Weights of a small transformer language model: 6342 steps.
Each number is 128 + 32 x the weight over its row's rms, rounded and kept within 0 to 255. Layers, rows and columns count from 0. Numbers have three digits each. The size before them is the row's rms in percent of the matrix's.

# layer 4 MLP gate, 512x192, rms 0.142, rows 467-489, columns 96-191
095:115131172109111192140137141136193147086136171096148165162136128156067091140139132140115091077192144238084130102126159087146139065108132080139123124140114133140075126099112131101129091144139130116090131089123136103149116048157115175105110131199118137132122111091146146150129109175150129134
114:132139070073086112093147110105151089134086139144108114106136129158156109112092183123074116186131088165122125086138129114126088128131115116174109137107085166169146157125114131166203143084118130123124132140124163081173155083172030176141126132172160167141123137088126144200092088115152098155
112:145089180098105124126211113111171156149064079108136141121165092190147132064078127087107135147168091101189189114134084118123142088140169179152090095086174134155108156144149110180121095141145151091116150155177144125155129118136174124109152139182199068161147134105091104141060128111091039164
092:173123114132117099111146071165124115063136088102065201165136209149181149130114118109095053091163122137063073150092123118173095129142192135186118153115124176137152099164134114159138148214079106138110091157177088121102103104149114090171148149078110127110066065145100132148149128090154120153
100:101153121123104107149113142166119129155133147156159099172163170091136130104118114154132138113195143131123165103152108122120128148088123115157131210089128161121131152064083135150110085101202066128135081126157139070136147155140141124141097152143091157081134115159116103126143136146158107079
099:151140136159074165150190116144081129115117145129130068134097117093096100141115184098121073089160150159137226162093099146098087112151146074136093110129135119095115145119141173147130122133105136165182204143167099134112114086189184142155126115128123117097101108130226121165070119171139137135
104:100116124146117097178144115168173201111146108138124093119086132158122120121171152131074146108120151141089177144055134176101173165131089097107179137147156155114110050070143124151094121148123118119142131076121139083094140141081101125161121173130138138122108105149158143111145154108062125128
093:138158191134154214184145120090086150193111113144121137137112175123133135097204109099140181129114129143133162098122110159126123107108128088069134108112148196157098119097178137097137064111189125147106168129086108108084172048112086116103084068049182142121123104127173036158139152115156138125
102:175144175154170119129145164030145129110094153123176120108131136097113132077063114161133160140198171153194167162135124138100142118131123145186100110110123135187146154141106155164138101123202158158140137127117075111131108192111138160051128144101180185104122140125113065101111112116103131097
096:132144055178157151124098105117157098106180118135115099138147162130146156137107100126170115064151154114090142101074129128091040182112104126076134125115122097132142146139133129111122097137135145106082136038126178185097167068108101116132113115047111166151164108165143177138137097126169133086
089:172142195134139176128095153123085128138091164129134087151167129110155115103053111137149110189155101114165170159129080098092125171087102117185125143168095112135115164104070158153131112126181123135168104146125089138153145132135112083112091149202096155143096089134134055064118124123113077104
105:091148123103107127105101111092112071130101151130138115135167141160114135108099141078117111087109151126144088155105133115145166152130105118124148194164119108106135099077165116198123105131152141135068071120130157171093146135123071146174140176060152157170160113161137115145136107096149133143
122:138091130148138131110149102106099090167108144116196187170125195161090142123137103110124115158097144151103129140166106128135113119138116139122144135139149116143100151168093125169085136131119180198097087106070127136099149108109121143124126105199116101113073169162128156117128134151190132104
093:106149098136170154135134146141114077216108144133129138095091091164157102129107120140124187134111112147147125122169119098170158155153100159135103130123127162119140092105112075113111130104091137120164070141137121127117184089094119124153158148108141122102128149109115124118111124145166147086
095:137120132147152206089106120145110055060162190159137144140126173101062114123195139105121153145092102140123100178169160143130140089133137118119154146082117102157213124129116113111146132129067098096081136105142134138136138170102115082102123062109098151123095140133112115109101153130143158085
100:077126155105112138128090139100103099151169105160120175166112140083151157123122121097123090104182144178122141056122113132107180079074099153174115159139089114078113179079113128103071094136144138191123115145141093110121142146125139127154112145139127192198147130089156089170087155175157124102
097:154156140146100119130065169126102124113109125124081159127129154110121097176167092119153172118082139163107137137118186169115124166111118140106186100131094135099123113128113172197103156183154124188166138108198073168115192157078129089068121141125137215094056178135066091132085088149176102104
097:144102082122129103138131115181128094171165077121127114103107113032182092144175129060131120213074160096144149163098131130165151107136145133120213135161130152114144111141157136125132112147143101090087141140195189113089089195133152120095092081113153149099130151188115138050137157142101134170
101:153149143113082123152150120115128160084059182120107119181167096136149125126085158089159100117105100157100129051177111183139147117093164147114121099109063105178091130188081130234140153065122153095137105069139103089170133108097130090135120212145142088122100130131175136154105094129131121170
098:091120085130141166090171126136159074168073136148111180163080153098044180094128104080091090139170106112130118130135117142180138121157075145189072103130127127146132112148107117120112139159135154142137070099141154092107103108144105103076152125168174172100102108208109106168152140171147113144
094:147134103136141120114187155087097087087164130156120137086100077112119149157150147188167096133083093143108168083081107082148104119075113060144181101167132108114107129090108126154137120108109119134172090097121146087152178128090141102140111129121132108110114102143197095089138080187107174134
084:137152149138175108188086173103091125106067107148130134152110122094074121047148117101080118147174158138123149147170115123081104064094136080152131071146118155157161105128188128142113097094113136122214172090124120109156128111087119130119154070118181138127108181127147090140147159138159192117
109:208119110179146154111091100138068123157188082118184134122131106125041101113134128127173100075149106174122102111170137099130108162065097122206130104089120116162113155131146082123177134176179179061151089115146138051134146088099146160132091090094125168140168119129138155135108118072117136159
# layer 4 MLP up, 512x192, rms 0.149, rows 467-489, columns 96-191
091:129109126109108101105120102154123096114181184136133125099160035144122091089115141172103101177118092106077121132090059147121125159130101131162124141145164146144137178112092168113149148115129104125181100104178213134115169124106152119202134164144159105077101040149113202174091136130110104108
107:158197150081175166128131121116093153060130112169117090054104124101106145144143130117199138077135154062178104159066096091196136115122145118094109125179136069135099131112146114114113139159123098163091114129059135123129126127153169075173113099117116120163144098187126173133125133115154114137
118:093092197128136153168203131140112155135126059172161120085123099081119117145070161107157127154125099132120193122091159123103186125170168186085125127105141109186067109146150065128094128109082115079126125104150170165166135133182196098116176147183195058133107160131065140130111180134120041133
093:063105150073149168121091146135155133164122171085135139152124103145108099075112108134199169169124091104180144135164120107119179113090118168170157102165163105161127136077119125107135079102100126136138152169133141146057113115129205143109100151147119116122183120197152103155099137152131135104
096:131112137138127110079085071128114161152131167170163144114185121119157134150127091150048088101167113160177143126161078108114124129136147128119136112167109097159075082120160118124141096090101144167155188100110104086077142120168132141158091199166140105112151150137176138068164115059143168158
098:149139082171109154101156118150128081090161092126104109133095097094157139131131130116122155106160134147106107135091114132125152092152146101120127179071117112169128126152136128092064143120084166134164173163178120104136153157107189115123137078121123160085088135179136149176094102148114125108
105:127164116171135193150101122107124051116164115106136152092081130113134082142145154100157106122153073136170083150132101119120158098131202133089072119055181129118130104126187130158150081154069144081160062143127088094091124147105125147093136186164154131131086178096170104166175149140185160125
108:080149182111108113138158116154135167148125140145096113152085163133200118158227134136109097117107101141100154059153119155146074116157142102105052118178128138165110171143182127073151172116148152099106108121078172117105112067109096052112065112045131117106152085099104079199140179132172127152
108:146217093063162142160114105212110184103131141110134136142095087133123123170142150080186118184091143101065098076089146146158120135192126125097091174163125096091117113162130094107128190160150134079109120124101151167060149101158131169168112163148077073122146121137174151085131109113106103098
089:142144134139073094114108091130134143133044136139113135143143090116117134121103169137119196173125119067130097104147110044141131134107176147128131077155135057117130086065114186176151142129138104172134134133131193124147149124115108156090094085193114179112121185110117121146154134161182136115
088:078141165150141127144124122086141106121086083187194102138110111166155129127069105137134096111104114142131127142135159117067103189117112103097150163124057131111172149128066141103160129150124160181168132112121044118219152107153142113101051140142147136107088103111148148127114138152103113118
120:066119111142121073169153132080132079148141159109179116115165143122073113156103123060134083191111134054139147159136176135170145118072095116126115163114133175101158115142137119129146127114099181146119143100127173154126149161143125171142166127046141188146201143125111117171075075099125101109
121:141181143080202135109138116093116150185074079153138120141173141059067156207155100148140126168037146055181158134158094144134149087092157156091120124149211132130084149081145131115074098130135118137061128129106174108135157083127146094199131134143165147184046152180133126093210134083139111123
089:122083130161117112110145173103116112169114135119134171110197145150120139138130115196129113157137132130120127066124149079157136061172139118153113175101197148096095226089141079141162187109155128103145070183168118146098121065076054114106105134169092157151112163118108104151080106136148144113
093:150129088170159095180179141124155098134198182134116124098070111100176118120140132129128119104184179101124149117129049156143111164128140091132126118161114133133095121102113074127139103138114143137148113143095198165153159137110192166138122146178145080105109102132125109153193113128173144096
102:088143139110152111163149151090127156098120178159165108145145076155161116089110137084068095070129184102133142163086077110119141140128108129112094078162131145088078144187125119106130084153086170033138139069122162149137084146155136135087136133107084124183082124127154100120137170113162127125
087:095145099088137155096142159158085141127094106098152151142144114159096128065114100150202181156151087064163145139119106141136138050184132100167147101138135161109168129098059178192173129088104135152116139093097178112098144108157121171151120073149117075152130094095108143119170114165115156140
091:123109140210162136079084149099083072122076100102109150184194107104168138153123126120135110161105158112102163132189079185121180079103061176146118160069104116131121108102077113192161101119159132100158135148148113140072110138125141113110140155147124089122077118148148097143171123133096073130
098:135135146188087136048154141145036118118125144175142176111181107152187153080186149126086081133152130159119114165090168094127114120088121112188105146078106099132151102124075125112149094159153151114146099141097023061087116143071135126143114109145091142128142138118078121146120172147152168098
101:099122157120140145109129139094124123145130094090148124136155139154106151137126164084109136136060164122107156122114129162116069099118108124162146126095145114054142134142109191152164158142183039069164149129159146157136123113128145156181075111112104158149124181102181102045146127128107172165
096:129133116075119102156142135192125090087133099127113165126137079146135144113134157190097157123082090131118125042104110185129059088135139098126197148097129108135134135139145112124179164114102087120160123087127089094140098085133123122114099131138103097128134075163138130135054196132126151159
085:157124126142115078149169085105035116107092160170115135111048157135125114045116145132156156165159149165163131107155127128124128090166138123131105110144114114137197127193109153186130136129144100139129106112085136172143118112096106132149102126109102147111079097155116074119161099114155145100
111:144141180113189139127156186104134102147081123121092122172132157153174148186156176143112128143136119148099152122114102151147096146140155123099072128124124135109168138124135130193099124164181075136096083143075096206197117050150073075168155140173079112085063152101141115081141098192127162116
# layer 4 MLP down (transposed), 512x192, rms 0.116, rows 467-488, columns 96-191
086:094133151193194109197185151115120110167085066106133090108073167080151136159125139116099141087108167090109094134138115111149153202136183093163122189120149168122136075096125122154105127091153092165120140137143143119107097176085088113124098149184118119181110138125105154098136138075105137167
098:108189166112114090112103168155186146152167143067094153146142165131101187155124100153098106123123158135128129089114125141140164142135125157109117172162119110108132112140115103138136098125146065107176091072030118141142123159155142169119145087071102119151113152130133206102191155182156105052
110:095074143113092097091081120138161123175159119077162154141132145158156172081120144087109174131159047128135162095142152140081099127097118062173134125153121139094085161170175135109116105201177134161112130178080193131095131140153116184092119110172158167146157071158055156145128131154185179152
088:138103082056093139109105119105141153083114076165176128110117111151100144115116161154146082117111109197115123075108147092132086145160146098153113105105142142149136157129131146136145130151162142112121084089142138130124120169135095145213024118108162082147110146149086088087125198202147128184
099:104114142113065106135153119121120147102083130131143079175171134163109173169162102120134164152137095134093118132140119110168137111159186089155124155133072102188166075148109158128195110077158126146113099124048147079126180129084146130084106135196111114133165166115148142104102133110171130135
098:140193044078127142161142113169088122156095168141145046148177116123125098144102121092180087090125172142142163097112108163124137118123144155125089169141117062144066137104103133116066107090113148136086176124085172146178169128161172156114076053095135130130153154100142079091138133165163164172
123:116173147134165125143150147126114116129146129121098095138118106095110129144131107133175144125124095106161115118160109118117187108149157133188140145100092163045086180128078162116163111160182115150126073108137148128147056124104171126102131143093149135132129149151152165129189136135154143126
043:156135132131182132134106098121080113121147157176163146145108145119090086156137217125095127186108107137111085182109101097120151120095109126141145126138113164145089115116112128093148156108149134097075147112186132136122182111200122173130155077202113123171139110022167094123158193126152104121
128:141117110150166167170117134142123177115150070087102121132075127151088145148145125117120138127126082101104108098160165159066143106105111091086090164183155105067155111132108080132171124119152161125173124091144116106066192098116103126098097113121078107189169147144098135094131093134186140162
100:172152164096157160131159153120175115135140109132135129143162171197133127085168105124158121085097142157120115119135109157141112066165094107131121158050121182113173093114115130117135122140156098130088076114188143097143089165137127113103130069174101161117104089139122135079132122059103103076
111:164169095137170110138077149078101068132093154147133129128145113130151067132137104082108177115188114142201148118105176137153115057144081152122081107102158121152101179141107113167154112132171100122179123122136130158074041135155109168139119115115169126070108055165137065117138146112084145141
071:084184103118125072161124141101128128168128128090099106123195078134139156166142162145120140157143133082139150096069175119115088121135167137109130153073094154164132155188146120119171172138135150147144093118179116084092135107117056149164132167129075085080170111087118128061111126177117170057
116:118094115114129118154122114190095097115118192157074078091113126120135119108118092119155140183099136140177136125132104119029134153137112112134157100113121099135122093059159178147124170150182065122177107162122150143149126141185085153065129183017174132124085128156143058157126162159153174176
110:196133090076073152092136101089120173137138140139131154127097104072159140138164126151123144129157138079171164143137148171104154094142113138106120146088065119108143152070176155116230152049098106080149157127099128121103109100108108175143127117031194123135157154163097095166152121119133166128
098:152079133139125129105089101115128144167149107129128154152145124140128115164112126153085171114077141162122141098164060131119126124113154125092087130144113140203116116035135112187138154123166149096141089111087092136117196096112129108152211104139120122061148186093120067125145115126161122210
088:104112137153158117165063146096162118121162157144096113113105112155184164144104155142150139121134119037084148074173142111132085132122145123155077132215177071163185119124113142158123146108110102127094122091130112102161124081110140103125158115103059154108127104109151102202137153102061155155
094:172109157157121118094158126176099082147065185126123104140151163117189114056139144198111083135133135126095076098136083138145137144151171105142109068132094148179154179156189135169172133108150093076141101139097079137131120086132149203123126121054134131113170149164147087101144192138145066115
121:175142184151177168100084097104114132153120110105071163090116102151140160123110133161179166129154114151098115163058147135131137149155162133153127137147088101130139155159165159078120108193129064179129095050158147128159196146128091146122154175145120108133128153124109104112106130094144071138
107:143075190088123197067070132125131097111110122107139137124175129170136169088146122173126110151122080119210162178121126102143091099180119179076118166140112086140143094066124123140134099151175169143118187087164140070148177062155106110158087049146141143144118111171157112168106079079135148127
096:128110150167087166154115139081077119094083091141153111118151094134179090169167134081175088166107148147123129117163174087122127147145116138139191145103103162122140091133169129145113110073097081142123078107111085166159114136098100142084115143089162143136093131090154196104107170111092109132
099:140164176121138089126077165118135121109125139121105129133084140171131121132142160151147102147092150110135110114160120115124078108139097133098144101091116184103080109087059166122150176118121141090105170133137210109163075144118093126131168121094143074147179146142131106123104180116132106152
093:150137113204132098162130143090131076081097056190085091075124123105095152174163152204124120119079127113126137138083094133122157154127138104159132142121120130187107138172109121125161137119141142139128120131089149138130120140095140124141145124156095122124086150169139103109122141147114205072